{
  "hidden_size": 512,
  "intermediate_size": 1344,
  "norm": "rmsnorm",
  "init_std_qkv": 0.0284,
  "learning_rate": 0.0118,
  "beta1": 0.95,
  "warmup_steps": 200,
  "max_seq_len": 2048
}
Each number is 128 + 24 x the weight over its row's rms, rounded and kept within 0 to 255. Layers, rows and columns count from 0. Numbers have three digits each. The size before them is the row's rms in percent of the matrix's.

# v: layer 7 attention value, 512x512, rms 0.174, rows 186-255, columns 0-31
# o: layer 7 attention output (transposed), 512x512, rms 0.16, rows 186-255, columns 0-31
# q: layer 7 attention query, 512x512, rms 0.0978, rows 256-269, columns 0-31
# k: layer 7 attention key, 512x512, rms 0.1, rows 256-269, columns 0-31
v186 100:155116113100114117140118130154120168146116133142164147121092152129122090084171126131149135134118
o186 099:149135139121132080140119191146155133135145114157170128146101180145094106112129139114140178132095
v187 101:133084135120096098079146119174088112129123081096127098109137129128132129074146076103157095150115
o187 102:157112144118155110105147116111082140167133136151138094134158154152119134117101114077095131120099
v188 101:094133108134128156141146118141126112125129142120120119125154139132132138125119120118146097131129
o188 100:173117109127112138098125077128121097121133140167105127135148133165127121112104139158149101164085
v189 105:133094161129149113118114157110158133140137110133083128134134119127146130142126100114116131147169
o189 100:148150114104144118144100140063147154150140124164144114143140124144136117138174114135127109148137
v190 101:120143129124114148139099080143127143106135130121138117092080144128136099060140131099105118114141
o190 099:151136120138142150139104111143176122138147116160077078113095154152118135139114150157093138177166
v191 102:169085157131094072168130134151156132072051129110092118150094144117137133134091146104084123116164
o191 103:141084116092120087165145133108136162112090148151086108140085126123154140140123096106142123102136
v192 099:106142090135087145124158140162134148137190109157116171157115102119175122126115136134167129125101
o192 097:126143152136125164109134160126119134150164140136094131164147141134189155180118152131090125114121
v193 102:107148150153131126139149158133148090121119163130056136115130136181144140113124141138124124165138
o193 102:134139105133183137222108149143138149150088137115116146101131100136143123131096115139094112094203
v194 100:066115117145159102128114183142108131127147140086131124107178172109116107145108143130107145162057
o194 097:136121166115158129117102137125127146121120169127138085153172137128100133073111109149127132153087
v195 102:087111123112113161127076139157130115157104132119108123147142168158129120099128109138139064144115
o195 102:126122136132152151124157116148103097127113138131078152146110166122159142136149104121127118129082
v196 108:183106144131121120131162126122174118164113084113159117103082084118160079161115115142155158089121
o196 106:144113158119137107130123171115130146117113085095169161131084120122123095148117151127118106091116
v197 105:101112128102150165110144168145164162124091135161107140143162083163164153135103114121146097121099
o197 102:145107149091175120096124151085095123172094104148148162111165117123153136114154149182160110174139
v198 097:129135107122109159099132140112134145164102116135118121155078107129119145128141129051137110151127
o198 099:126159120093118128125144144133126145114124097129121113113065140117148051128139187134140127118130
v199 104:157157096127174102133103136125116128164104134128122128089127121150143141082124118120137120114096
o199 102:161115152137143131124118132168118165131119157131121118135146105136147114119135122104088127110129
v200 101:125143146118111109175128122095132148109103123158134148118188147139185119145110123096101153174158
o200 099:138126122139093112162146154089108131085094151131103104117120125108123129155088098143102100106128
v201 101:113141144103154105139145086132119110136156125159143102102118121110081173156126131135100137143098
o201 098:155142127152148125133139099130107129101147150145143129110139116174142132154089117085078148142106
v202 101:108105147124128177126118160157118148102174163122121123162155152120136104135117142124115125116138
o202 100:069117148132145166132169099158146124119139123117114142125126129118112102075133104154171128147120
v203 106:129125097154158134154096099155166144122185101157117113124158145128154132121084106167091123128137
o203 104:136123146136142104156127156124139130139124130134140162157123120128169129084128120112103150123141
v204 104:116151126155103131128139136130141124137153124121137127158112105121131089137162126113144146120130
o204 102:151128137111155139102104122124135110159142121136175130095153120126139162103154131092150069132105
v205 099:134091172126097124132103126094097121138120116116123146111115137130127128088109154182133136170104
o205 097:100128117108107128112142112105123101122104165137157154090161131139164097081106172128155139181129
v206 104:117128098124163191140107096167126157161160116103111125141130151145149144175119118139135147131127
o206 102:118138140101132171167092059107119111118163129113120122138136134135130089115088094128100136115100
v207 102:132106123117137147203086090159118125142128146157145104098092113107136144105117124163127110170122
o207 101:145084111136089114113106145125147165114122149065158148136126157152126177113147137126160132145156
v208 103:119132146137132079130131140110153120109136149152142141169157193141130075121146146153124099155136
o208 100:172114095144140095118126151099094132115145140143147114123152153123162142134079139129117154141160
v209 105:140164139113094140124124132102119150131076159136167139103122150137130122117124144141120128158144
o209 106:109157124141132138124130203131134156115108106135103130120110123155155143098114135123099104112140
v210 104:158114174067138113137130103140143160100091122134147104192128100178122133150099102146089133155097
o210 103:141140127103128113131090098149160128125110099119171087171130102141136143146076105109117095100125
v211 099:140145158131080135123132115143073123127145139127121148073119131156138166136129121131119125141116
o211 098:143109079132159164183144145125135109130089130125109115142116112152146136151168144132139138112160
v212 105:148148066147140099130144132113145144140147135149114119161107111061140173071103130127115156122121
o212 103:140126124096136124102138141145087086142138130132077118150107138131136126099090160154141175176125
v213 101:129172150170156161112154142103109117104110112140139178120156142142124152078132178137120171150160
o213 099:135156129117186147095127080132099154127151118158112136114139115125165147095131105132115137100161
v214 104:127125103119113133152089157109151150097118129132115158097124156159107110134117126134127107170100
o214 102:121134155124164152125154131152163184101125138095119128131125113112154111116131093094151093127103
v215 098:123121145119154092145105149128099108133114158097169156132145130099131146183145109153133163158080
o215 099:123131126107130121103150125133062125108132183124142147157144168111098146149108157134127125103115
v216 104:154147138120144113092112174106115134124100113104115102171127125109155123112089102088076110129152
o216 102:167116127127107161126114087087126152131101104153097119097132138149115136169133102094084119119135
v217 101:090148134180170121088108132082127127124113109131156131139105108114153112153148137146181109164167
o217 101:147134108151144114158131080128133105101143106123098118129128144113133105123123161160152127098096
v218 105:121178133123138134104109138156109129124104106134104136114139086134153114148135155128144119129087
o218 100:112106129159160136117136117095118125101106148124161111139127135155157133099105166120086145144101
v219 107:134107191163128142132091132176136108147151137126187160146144116142094130117136118096135107115140
o219 103:134081129133101139134148116144141137097141135093142144121127103134081132124125151100125147138123
v220 101:141110154134116090172124127162097133131141104104108148109166149177141096134151137139116126178098
o220 099:133143116130131122157147112145136166128141088140135119085086106148158110115140057128141155145169
v221 104:138144156111171104080125082147160134144100124130103081134131138153142120113122103111106151120139
o221 104:128117130111115135137135127100129133099118075134143129106167115131156142130081167096116065103144
v222 102:112122131135150147155125158122109137092137092116107147122155135112088124190122136146158108090109
o222 101:145128110105176152122098136095144080140136118112116115153226140173108097109168128098137093118138
v223 103:122127097177115130117133137086164122146160131147165138135109124126106120124131117126110187152116
o223 099:126131132118086152087104088128127088135147144148119121126101123120109132119136084151095118100096
v224 106:096124170131159108120136136167130131087135123120179125149133107116123110136127110152140136130148
o224 103:137126126121133122134118126120122108146129124118102157127117153131109118144110136190103141139163
v225 107:133104117102153134129103139127168124114135116089140115173112096144112138110152119087152129133134
o225 106:120081098109143095128108087156118116115137134159113115129144166132085075112119122101159144131134
v226 103:135165113094137139147154085076123128139166171166125100143142161140123176138121142126147115132123
o226 101:175164117129137110123104100115129091119141115110109109144138127141118121153143102089094159147091
v227 105:160126142142106137109138137088131081157143128108118123138168124089154115118152165156123108133159
o227 104:152122155138092136166132174100137195143160126119157130102145122143145114114126097191172146137142
v228 103:099123188147145110110138108087155144099151126102081110118136133113144118101133162121133128139131
o228 101:094106128114121126084107090133139112097141122132108144106073102121201153129137111133138159147155
v229 100:086117094168177133176110130168176152112095132127102145137146120125109112130147112120115130167125
o229 098:092094091124160122141075094169140124117161184126105126138129119164117100150129124125152149110155
v230 098:126124134129111146125192134135101166144138144137123098095132078133124137139129130035151173101104
o230 098:140120142166092142157136136145109136109125108132108129100127127104105115112138127134159137155165
v231 103:107107111100139128120161146142156083089094135143097144153143082149132078109142078107090118192102
o231 103:102098102135100087158117167196125125100150136124150124129178155138140102185111109150135141149135
v232 110:103151095146112130145133128159159164116115125111091110123102145130093108062143104101126118155141
o232 106:085163160134142111116108124151150154109133149137123109122151138141104113085184160097078122135185
v233 099:096105154087168128121122135078122100174149148079105135142127135110105111149101102153165138098115
o233 099:131110170116111107143159108095160081118138142104160091112139138134105127092071127149110152167148
v234 102:141130091129096132143139162091140129159143103133112161146136141100130151147124127072149134115139
o234 101:139151114156145120099137116140138120139140140177107085121137148114116153140102161138130162077128
v235 104:105104169164126115077107106112120122133143156140143093124167113127137124127133117140114147110120
o235 103:153115124171119139135184129086134149120144167148121136113138160161141129114132200111132142166142
v236 102:175138155150124080150147152100136132088144131110132148080143131106129136135128112130116131155143
o236 101:131100126113118124157164138126121114131149162151121113115157143142111138142105109123099126070145
v237 099:091131115143114116139099101067130138136123124148114154106099179091118147125150118112152147156103
o237 098:159162112129137137072115126162103098107118156165158145074120123130129123140116120147139106121218
v238 104:134133091110089174149146137137103121110130124131148114080127153124096114128157144105136130134142
o238 101:121158122124106144165163139139108131121152142141152140126160089151130123103158119105099166085118
v239 099:165149113137111146129106120124149104124145100154164137129126069117121101142090108105136138129156
o239 098:187129112136146101133130124123128149110139102155083148123102096119136127125135124159147100151077
v240 100:129118141173095136149147114118133159133103146113126117091108141151142102077104136183110137116147
o240 102:084105157137078103140101123134120177110144137132079107139134146134191143127130130089126126105157
v241 109:159146150112122167120121109138122142106071131155166129154163175124109135102107120085121116136120
o241 106:108124156077140124162129166116119087084099109135126139163129126149129087124136116137109149132142
v242 098:110105142155101136131116120169118149077159149153119142148107126119154124116112099102099157123175
o242 097:097117137139152127127102149118140107093119126160155107122123118182118107129154125112143127089105
v243 102:181160123120118140145146127141111117100148115134104143125104109111130124116118111152098149133114
o243 102:163136143136148147083121113102139167116113119139133109123071074106139144117120082161154137114118
v244 104:149123125138102139060156121108099139114159142150078143115158099127132109140169178108116120122068
o244 104:100124165138105141090118128181094146130119183087131133108157101128147088166089095180120141138126
v245 104:106083166122101141135177118090131134093129088128144091127106104115151124139117141110101128160114
o245 103:106127167136125136111118122125118140101113107147123142122127114140126138088098147135101059116124
v246 105:148122135145098153141140129158105142115100181102128116168109097176120136150132106161118153133104
o246 103:149134120149117111124085143123119090122080120129155144130118074106121117092081150181130147133147
v247 107:131126104146134121123105144095122130116133174137109130142157142135073139129120127119127122131108
o247 103:141123110134112158115141139142121124118147150127148141103106115140087155116169121092113155097111
v248 100:148156146083152145081162139131143106110162137182154132120134119139108124119151173109134133090133
o248 101:127142182139146151162121083111117132133123139149131119117160155171176150084117107103152116118106
v249 098:140125143089130128126130144108107147148120110129129143136163133084105122100125122138105108115159
o249 097:149145133122159140146129168093144129116116112155104124149184135148178109103128139110127140124130
v250 102:131105158168106119115122123146164105133162104143152137107095157131135118181157122100155175118121
o250 100:157091086171132113138126076121110147092161147161131119131134151120111112136111163124180153120098
v251 103:150129149088108120108141106155106110128169134176131145151114115088095119115069116124118121120127
o251 100:141110157142120130125134093118153126167149108124106145138155119120073126093141104089146116167149
v252 107:144135107099165094121089145107116121132144092150130107088104148170134126102072097122149165117145
o252 105:121112111109126121108158149128119116141127126148149113151126144076131148132142161120143134093086
v253 098:153131141109151126112117169126126151160116157112098106138138109146117098084144149187173090156117
o253 100:139166152148123144092148154141122161154129111102154113135135129128125134146127121092153108176116
v254 104:089148118123146174144103147109107153123100107126157160110152119123107127108122123163121166118105
o254 103:134098098088118162169164205131117091123107120117108110131159098141093142182151107142146126136133
v255 100:087122151120137085100097091121148147141127109122091127066178094091172145147099156100133119134151
o255 100:135158126112123135156134126117116133125111148098120150097166104095187102143140179094127150100190
q256 078:168135106120158133121097082105133115124108131124141128161144162111141096130152151113158109145116
k256 077:165127156099178103142139154138090153146128120118129104129130121102156138101137144120146141152144
q257 072:139136137120131126130091088149155117106113189151145132168086131140138111134163113112071143125150
k257 069:090137096136164141126125137092116097169095126110145109122131122114119163141150102095130144117149
q258 076:089139145135137140093147147137144147148113113158115145088138077156117123114108154150115107107112
k258 076:165158137146073138112119094123131204097133158126103131133165133098146138160127125083142153142122
q259 081:104098122126112116124108078141149175137133078144131129116147133192137123106158132122126172133144
k259 071:192079142107123171125153142138125137100161143096139146095139106105123116097097149117118089106143
q260 080:139123156070133120116146127141133082106136126124116086108150150129128126084100153125144134093103
k260 074:110121174136076108153137160123130111152126096129095117124139089143113132140119110093194129139152
q261 078:103106118131170138121121138112134144093153126120154138155140147093134101154158118128101089155108
k261 072:178152162131119105148130146125091109163127161144121073116111108153140138135148074122132128126137
q262 087:134156132139129140138144107110086119128109121064098096138118163090154123180093126110141125156134
k262 081:140123100074086121139088144127149112138115143151131095100118129119131134135152150143130115116094
q263 079:151083082081111158102163132126130144153124121154138106140134116101145119138151125100097106154145
k263 070:116138148108135104166121120157146162130126154136152111099130140118139098085126153153107116083126
q264 091:103097123105119141127128160115120149137141123131122088113104103139152160114112131139170126106149
k264 076:160120136103111151109132118151153135118142108158137086104125141102148129100164117139132148110122
q265 086:158117079147123144150139112153159118134107152175144138151122130135108063122132190108103132058142
k265 079:116115120111109106150151162115157098136134125140123147084133103160117133120154147163090108113124
q266 085:117152131107091123161115102130152122063111108124134144135124123103123125136122156134130177132126
k266 083:130101156120113123096115112113134152141136130154166162144134171133125135119158144102110109146114
q267 083:147134082162129103116126169134121162110140113174142134111140112106144119147112181100149094124154
k267 078:101093107126118138118134141115156111106142132124122139113103140130133150151138181135132127115137
q268 078:111126113132124125127147111110109114123135105126138092117106132079104095133116128091131152164164
k268 078:144123135124136144132125148123141152150107096111096157111126115171149169125138111122118134142084
q269 090:127186108087152145166118103183149114138111196162143141124125114073125093108152141079120108140144
k269 082:097133145156107092107160133119116133103116114099136140161141132182134149147172107098142136117136